Each number is 128 + 24 x the weight over its row's rms, rounded and kept within 0 to 255. Layers, rows and columns count from 0. Numbers have three digits each. The size before them is the row's rms in percent of the matrix's.

# up: layer 4 MLP up, 1024x512, rms 0.11, rows 84-100, columns 0-127
# down: layer 4 MLP down (transposed), 1024x512, rms 0.105, rows 84-99, columns 0-127
# gate: layer 4 MLP gate, 1024x512, rms 0.112, rows 85-100, columns 0-127
up84 093:118120098156118156154149119126093168111126120180177145140132115107152131112128147114197140121152143141119111119197133120133101151172136143100130129159068113130123125136128150122119184159109154155152135124155121121098117111097138151140095124129144113138102131127078116094130147139141151144149125127128124160126178140111182126135105131142097150147153172151131143114145119110107133137153
down84 094:118145130113152154120109107104162114127114130152118133161130165128122108116142101098144098126160100153135098111129107162147157166102066090128127136116136128074126101138139156116142177142115128131155145116149137139091123174062135142141112106144100094157102120133138122170119130116129116095131097148111133101138120169159105111141151145152127108129118090085187163139161147100152118169140
gate85 092:153128120110096159157115133162113060121137115101126134151097134143125142147122172124100157122160139105128113102095117131120132119179139128108094144098114128153115102111103138139126131123122113090123141137135132107095087153154133139127120081077168122161105147144118164137064139092147095124164158172094114128112138128173093103148138116101102103110136169152130142112117110095111126124128
up85 105:150122106152118176160144138128146126127131136150098114120118174126122118133185166131168070161129107128131135125127117141095126119114152110092086156142103120150129091113148148128129147119096180161130078134128091173078119103128109131161093124109087110149161095174110119154134140077112122072130093166163107116094115149119102095110117138138146144128092146184147155088086124074121151160140
down85 105:145169123089129131114122117099119107117094121134130116097148113130103119113136123154135069133092135140096105135136148105160108115100138137152151118172168172116154142126116124094143143124153116099102139092136138138164166136123135113128139126156143127171155139138121090121126124127097123132116105096124125129194142100108162126126149109125135158132130062103099082147167169136132145131164
gate86 102:159126119119124090119158093161140145106186117160158107131164091153180104116125125128133129142131132124127108187114098163155108169111125120162110090136160099114109093115141108133114134110132135141131120162112125121119140082150167116101127082118174116147141103056113128117163117122102141124123149145118156141135108140116111126117138160096101144104143158124122109119169103131141132104156
up86 098:129122151127158130144118132162149151134098142067111139137158138158150160163132127141161145141107074108131103114108124143095109125154178111119180117139097180164123074112124116146095123166134150132126113187126125168113121134117135127154129108098161099106106126136128103114134107152157120143099112153137176132136128126127099086127130132121128134143144164126140133096111111126172085100183
down86 101:125142165154146149149161133115102167168100093178106127139150126144164109154108155157110132132171134140170135130111157126138126175113111161120186137079085090130117099124146120090129111122113133150161130090125148187118134121105136120105118165102086133118119126128121088153158103159102113148127147106140177175166093128132096103118167133119140098128109135132115116117134126180102135112131
gate87 102:117127118142135148125124153123111149162164125155094161120129133162124154132126072125120140104146162145099107123114155143135093100162106089102160124153158111145133089148106148117167179112127118143133124128090130118147119116102184120115160102093109123171169123156156151141128147164130112103120160143135137077131100123126169134149128123116124143136073140131110122157121117154136110134124
up87 106:142112127137154104111118089098101112094137113117120119148162142107135157139135158150132129135108100126113173129144153169090109116133098089152126154115141131087118150160098111122157051145156109133166132160154155128194124080136112149155119097159093160147099159115087128059111153113134119135127129126136114137144106141116126133113122128169199081181136143130116100130141133124122136134153
down87 102:110117142110132121145137116154140142150141150146098133088097114125152131120122146157113131136116167120101145090094144149083147114119138140155125141171169129075132123129114105163118125107089082120075120149151095103133184111110124122150120130075113148146139142138116120138124128135081164137135131118154143125130152139119137154126152119098118128167096100107162109114138141126145103100177
gate88 098:126140102132100118135158148105182170098164137155145137118145125130101127188103108135125124122113139167127132149150141098102129106133108160116105161144091157089143135129123122147101142099145112110153122120115137115115126146133154120094125131150074106101092120143138115112140143157128187132124145112104138092152141135127121117165122134096101088158146116106120144163099127117053127113102
up88 096:124116120141090135123138149131153125117138133120133122095104114102102102163174073143160141132149173124140126144109133110147132127094142173107129182092128163121128154130131120145138136115160131128129148140087183119120126165119159136127141177170127128129095136149124072159109155131115135195096127128114097123158091104130189087158162148079113134103162126092145162132137136094138135139094
down88 098:119145089142102142087135113124150119124160102148098125089132144161164112121132166113130150140135152148166135142122130160120154166153124135177110139095138117159136135143112139154094115135131175114111112101110126158129144126126086104128145126133099113138118086159116144110183100116145147128108134139119132056112161129107129132124166148114172114100125098132079128162092153136091144153148
gate89 099:130120114084144133164126101144150133132096099146157119113127181150088123146139120150155147131136168128108143119110142138105146158142138134133108103156100158127140088129134100173120175129152157101142134091094145116139105170156133118133146159072120169084094113091133125178147180132107118132134064084114117082120111170123106139152120100111104136132154082164193201110145129112118143096109
up89 101:141112145141180147139111157135135157117124069139069087095104165134134130136093144144151142150117196153177117110178103150117153140165135135122178132108107115121131094128176109100112102109123120177140143110137171146128126166137125102114158144091134136093142146113116131101119113170118154120148118081144093094132124132148116154133130129138121122086127108189180127108120066114116107091115
down89 102:136100165099146167152131095147156085119150117100113155144138160178127134143101132138088135105152153129077136134092116137141111130135107130137136117110107132122146145097135124128147107126089150133107130159111174168157129167110136159157119136124134142110060150068155123165134137125148097147129136116114055057148090125130161136124097143133085102126169104115110161123111082098161140159149
gate90 103:082131177157101096109120141142129153128112146125126103148105134088158134142074117149141120159136091124167126151152177175102108102114133188136158132128144139162159153138114157093116144093140152159149151192131116129144123100142125109089152141113133155115150142095164165160061100102076133135133117153119133122138117156128122121138135107096120114087121159118140155135114147100118125116098
up90 099:108110136130174167141148136098136130113125082153146146056123140150158151107133162098113121115155114136136107117125114169070091114092131123144073087105090120117089073107106149139117145105121130107109082118170128160132127146130132144104143144140146110142172170132149114129107095154147133129171106101103119150160112115146144121088153165154129135107086161101069155142099153129152124160144
down90 100:151124166134124120127134146094110098092149078135122131183110142098115136115133172124124111123150063163138126104139096177079111125102123120116137158141150140138149131108119125112120119122171179132136129144191105223116119152101142115117143136146105144124159122134136172135132159113119094123153094128123122119126114109118120119126126121125111135149148150114153138110138127115131136158151
gate91 096:123158112124158165146122137156113154121142130115124116124110155087170145124133106127109165181159144112142123139150068134131153104143145095117148124113141140111130139156137127109164077103084130147091172152119124141102114134124118115106071124099171138129127125102163089148115153122139142146101136121127086125139110109133131097091104110162090133175093162119132112118136142140117157150133
up91 098:154093142122140171114117128118105130129128124094122169136115125140122136135147104161141145086127153111152167144152090151109118157120122143124159129115122122095145107123137120109129113174138105136124114145145093112097120126147139084127149103087106164135133154110126133120121089133169115113117105100141158145139109109146126149139157155114156130159096143141141121152153106133158122097120
down91 098:163183123088125136110110143125166119128118162139105122115169180116166077156163121184119157160123152177143087103150091115125139095112154147125122082096156129117083107114125148135130100099084105092134131104144127146191171160142155140147116125136122112122144108083101124123126139126143141131113116108117159122121119156128147128132129131131139135105156148152140135136122153080147166116113
gate92 098:114133142156144092079132105142109069156099126112116169109093121084138144116146115098150133118118128111130102143146176158106155139144159103053106113151112121153103150112152093112168145099135188089139125118132145080096137123109140152102142146115132137092100126099122162135094162158103117132109143141148124135135104127135142097141110139117146112171095120140124153161150116131126148140146
up92 097:114147130137099167132160113119135130100155169123127136123141071136107131123071154121139143120135130152155114149129134143100127125120149152178111102138101150138077120113143119124126126143105167115145151087118141111149117132110116121148088144128083095136148134129114121137112108121153112088124174142134092142117132152119128131144146114138124103095123112154144172129166148182144127137135
down92 097:079110092139129126168115130135165143061118185142152176105150132130128136093141151166114104120124088105145146132108083137166096094128134123168142139154171130164131155148131142092143144133091129134094136157148126135114109121125124128128112138128130128168161101151131142148145105116106160095115124109153163147151101148130160111175108121143160062102102155114167142133129117132108124100120
gate93 105:148106138113137136101127123148148127069147128113125147111141100120135152148161110104130116117138138148116155156145102124123120125129161129153116098163104137154113161123137113164147157145092123120129092136134119093080114124123107120089130143144131080082175129117101120115117151141173090135115105131140116164087141140179122096126146105151173161093116153130158144123129147135137160103124
up93 102:102108121106131116121092102114126073137169127099115150096092103122139123107173107125132092120125132107157117103124156102122113153103094146144134101123098146128147160092119099119115150067126099121103126192121147137167118129137166101090170127105149104161139130101132152106119098129075139105147084155136138124147122168106120118156167169113142137117110117073125107103136095096132102109115
down93 099:120123165136108107124087109057145129129154139122123111135142124090141125083118137148120122101121130111092083115077079110108108116097141139138087151113125118142119087152151162072141135121149146106117137154144120144171099109130158149187113155184109115128119134143097135145102155127109150106124125129172140129126112161160138122094136162103167137112152110120117180102131097163164125110165
gate94 117:139170135146130122140168128108113144152126085171195134104179125163102139131091146085167172085107136109172148093134122174138107130084136128107104116113155133155129151105124129093146131151080124141175068118124120141142147127148121134112108115138119142106098101146117148146158160141129133139122144096159091147127125116124129111156116099123119103148134148138093158132131118101176114149118
up94 116:101124140148110148123151129207143143148133095180154113108151153129126119126117096107148151069116100143141146140137176091152125115143144115133121148131141156151141131168137086113060157107141172110159114130126106109134129108109127135118108136114137162115097108156096116150160106085146099065131165111103111186090124143164124129139089097101136107147093120152147103172131104120139137166113
down94 099:138153115108146118129081116129098106100118118102104127069100041129092169156108083107116116114148137157092099105153084137119117096138091111118121087124145111153150156110123114113115182107130149078132184071126152148111164162151148086104136132092124149100104141140142106155133101157122105159099131142091113132136132144123115125129111132086133153113101148129172100121128100096114151138115
gate95 110:105131125134134174152146118129158091121138164117151140099104123125099135125078120116127129155146146108104172143138154119158124147117126121142119046108114129127129133151129139128136132134114139111107142118103116085179149168163136119119084127141153150138105102135150118078157118106173158115159162128135110138176144180135149144134110062152105099131160102147141118153156112114147113088118
up95 110:122125153148092070069154133125106140162118146158107166141125173128116156140159099148136070161145103100145108081118157126134121102118125135137130123117147130117106162142143172153128142134163102160116181126118160100079139049080095109130109095158144105136132183155155129137111113124126140104124090073089107121138125106183123122155087148147104127096157138155149141129140115139108125142137
down95 102:129149130116166071095166099135118090161143118148150170134128135117144155165134120129114109148131160103115112140152140147110111048130099169136127108144133146156145137112112084122101195154196119135125148108125150147101130114075142162126103166081164096104115171147171098143137128108127081114105145138118148128085125119140131125089138121118115156148137099114118106101130155140133159106110
gate96 097:176152140126148125112189100098141116130130146120100138134108115136125129171094120162123146106119118154138173094160123122188108141147108101123140119116143123151111159176098141104130141150125117097104097116123124147121172138138102123085117119155112134127113106127109093135196172098135110111118145129102123157119169091105087109158174103116159134107147116093142185111132067108149132117090
up96 102:099130155127156139075135097098143154166107137118110143154124104136140134116130140095098101108146101132148167135111161129147115159148154135135137112164118157136133123136109125128112144149128166120158120136128136159167144150141128156142136152148127121137113135101131064155128146154117148075115107141122126130149164111130118135122133099121099138126177107081119118101142178130149115093118
down96 101:102091142150140113159126092076150133162114154140092114165116139100130087105168135130083135116160088092129167132117111098142075099125183144120096117141127146103146104163139105064165080138120131083149087111117119118144138113126122124189156107180103133098100098103123168134144118135151117107117186140134170178131136133166147141131121150100154125122128142147113140137133101147145118098135
gate97 103:071090169118112098117179091134151130097113133149153142110176122152103109147130124077154169126117091135137100099161136157124144138157137158117127125095084112131144089131121117107114114171131163147115118130104156148118084167115152098100093141149134071083138111138149156123188094115171146149145125108148128109155096113132142107124142162150090142147163128086133107178105144143140128110136
up97 104:109131096145136121155116117097128101102138103130134176121091106110103105110085140146130099105134142109133141180139109103119106096083148107160110139155120111153130129127128117129127142118160137148084154120146154169141127112160117107095187154125154159142152122162111112159151108103084095133059148127118137088103147161093146150116102121136141097132080113136131102077145161154095131097107
down97 105:106140117134153115139160152117116121107137166105136131129125135086135093141123134163112100104137100129080119124141105132144110155085150100093126152113123118163128111076118127134127101120168126148130131137173075172120138152161111147134144116146078139084138096138153166124152168112109090124112141121142115101120154025144140151139142120101163137170145114094149116135139132141141101109139
gate98 096:155144153099106107164187133160125117126082118151123091102105133124116140129114129123104119125095142120116140130066086111122094142122072220140113110104137109096140149122147115089161142141141165099141149113166118113126156112143107131108120143100080104116136122165154153152190090132082144153098117113161131153155141136160102131134108104151155122077167156131133106121122120146131150118145
up98 096:138111171117097123163094126104163119090154164142094116147125171082148150141128134116132122125151103139129135133120129146126103084124148155120170122129184105116109083140099159105105140143135136170142099145132107105166128110135129113117170175125097091142137142094150162106155088111112146144112121110135133147112142102115124172081142129102134123142159111138108138139127145103102160155110
down98 096:133131137098127129139121128139140168155092123110146129114123124156172137146135111083131111078149155094109134143106125168209117107114159112090130151162121136109126118084148130127112142175108146147127076117150148162145138164149115110146128182125153113118089116138152168090150116180138135115122125155097122146083129143137099101127141130114130172102125131116175143162144102143105128146146
gate99 105:131134138126133132150145152122145088148149148105139117099102129159130117111131136141141134150142149124128127130162175112150124096129102114127170178142117112128105116084149160152145160127125147069123128104115151131130174118137123111087162107157149132165163126136201129113134111108157127104136153104134088154124135122115169101133155111124167134138077125118066121106148124117151101120140
up99 106:128115163099132153180129109116159107137151128140130126112150091141145163128157152140129138200115143115127146099130123166109149096151180109091141096111176100151125117084153128177121139099141141101122090136161099139136133140158163167170138136144161123134119146133092144143183107149155096119154155121108101130094120124109138114126136127127122138140147148132103118146117121073109135161103
down99 103:162131131157157133086111144109129149146136161106163125125131044180094168097127091138134139133128180126098120168149124120127116148088131173132131145150178121110107136120196111112116131088141145112104123145116124102146137100157128145133147131090100129152154162112140134141128151132150099109149103168120131140129157123101140122097095127125153134133113106138086116077119123112145155136136
gate100 098:131153134133157057152077158116102111129115144098158158131150114100091113145129124113134127113118167088104168139149129097126113166111135137108108078126145104139102144136101155086097073134127143131142110100127150104112160112148131125135166103142096083136116113098130123112130127143114121096081151153130142092076110102110099120129119101129176126135140134119135125114095128198160146108121
up100 100:111123066176110114141145108139181122106152132102131136138125125111132109126108162126121159134142094148152106098127114140157108148115168129181129131106132166104123159126135117174148133145128095127088127123112102164173092191126125122106167135154143138121091125099141136103098145134179137120141132117128144151116116140120121120077132126113132088074161118131131132091162145159054139112124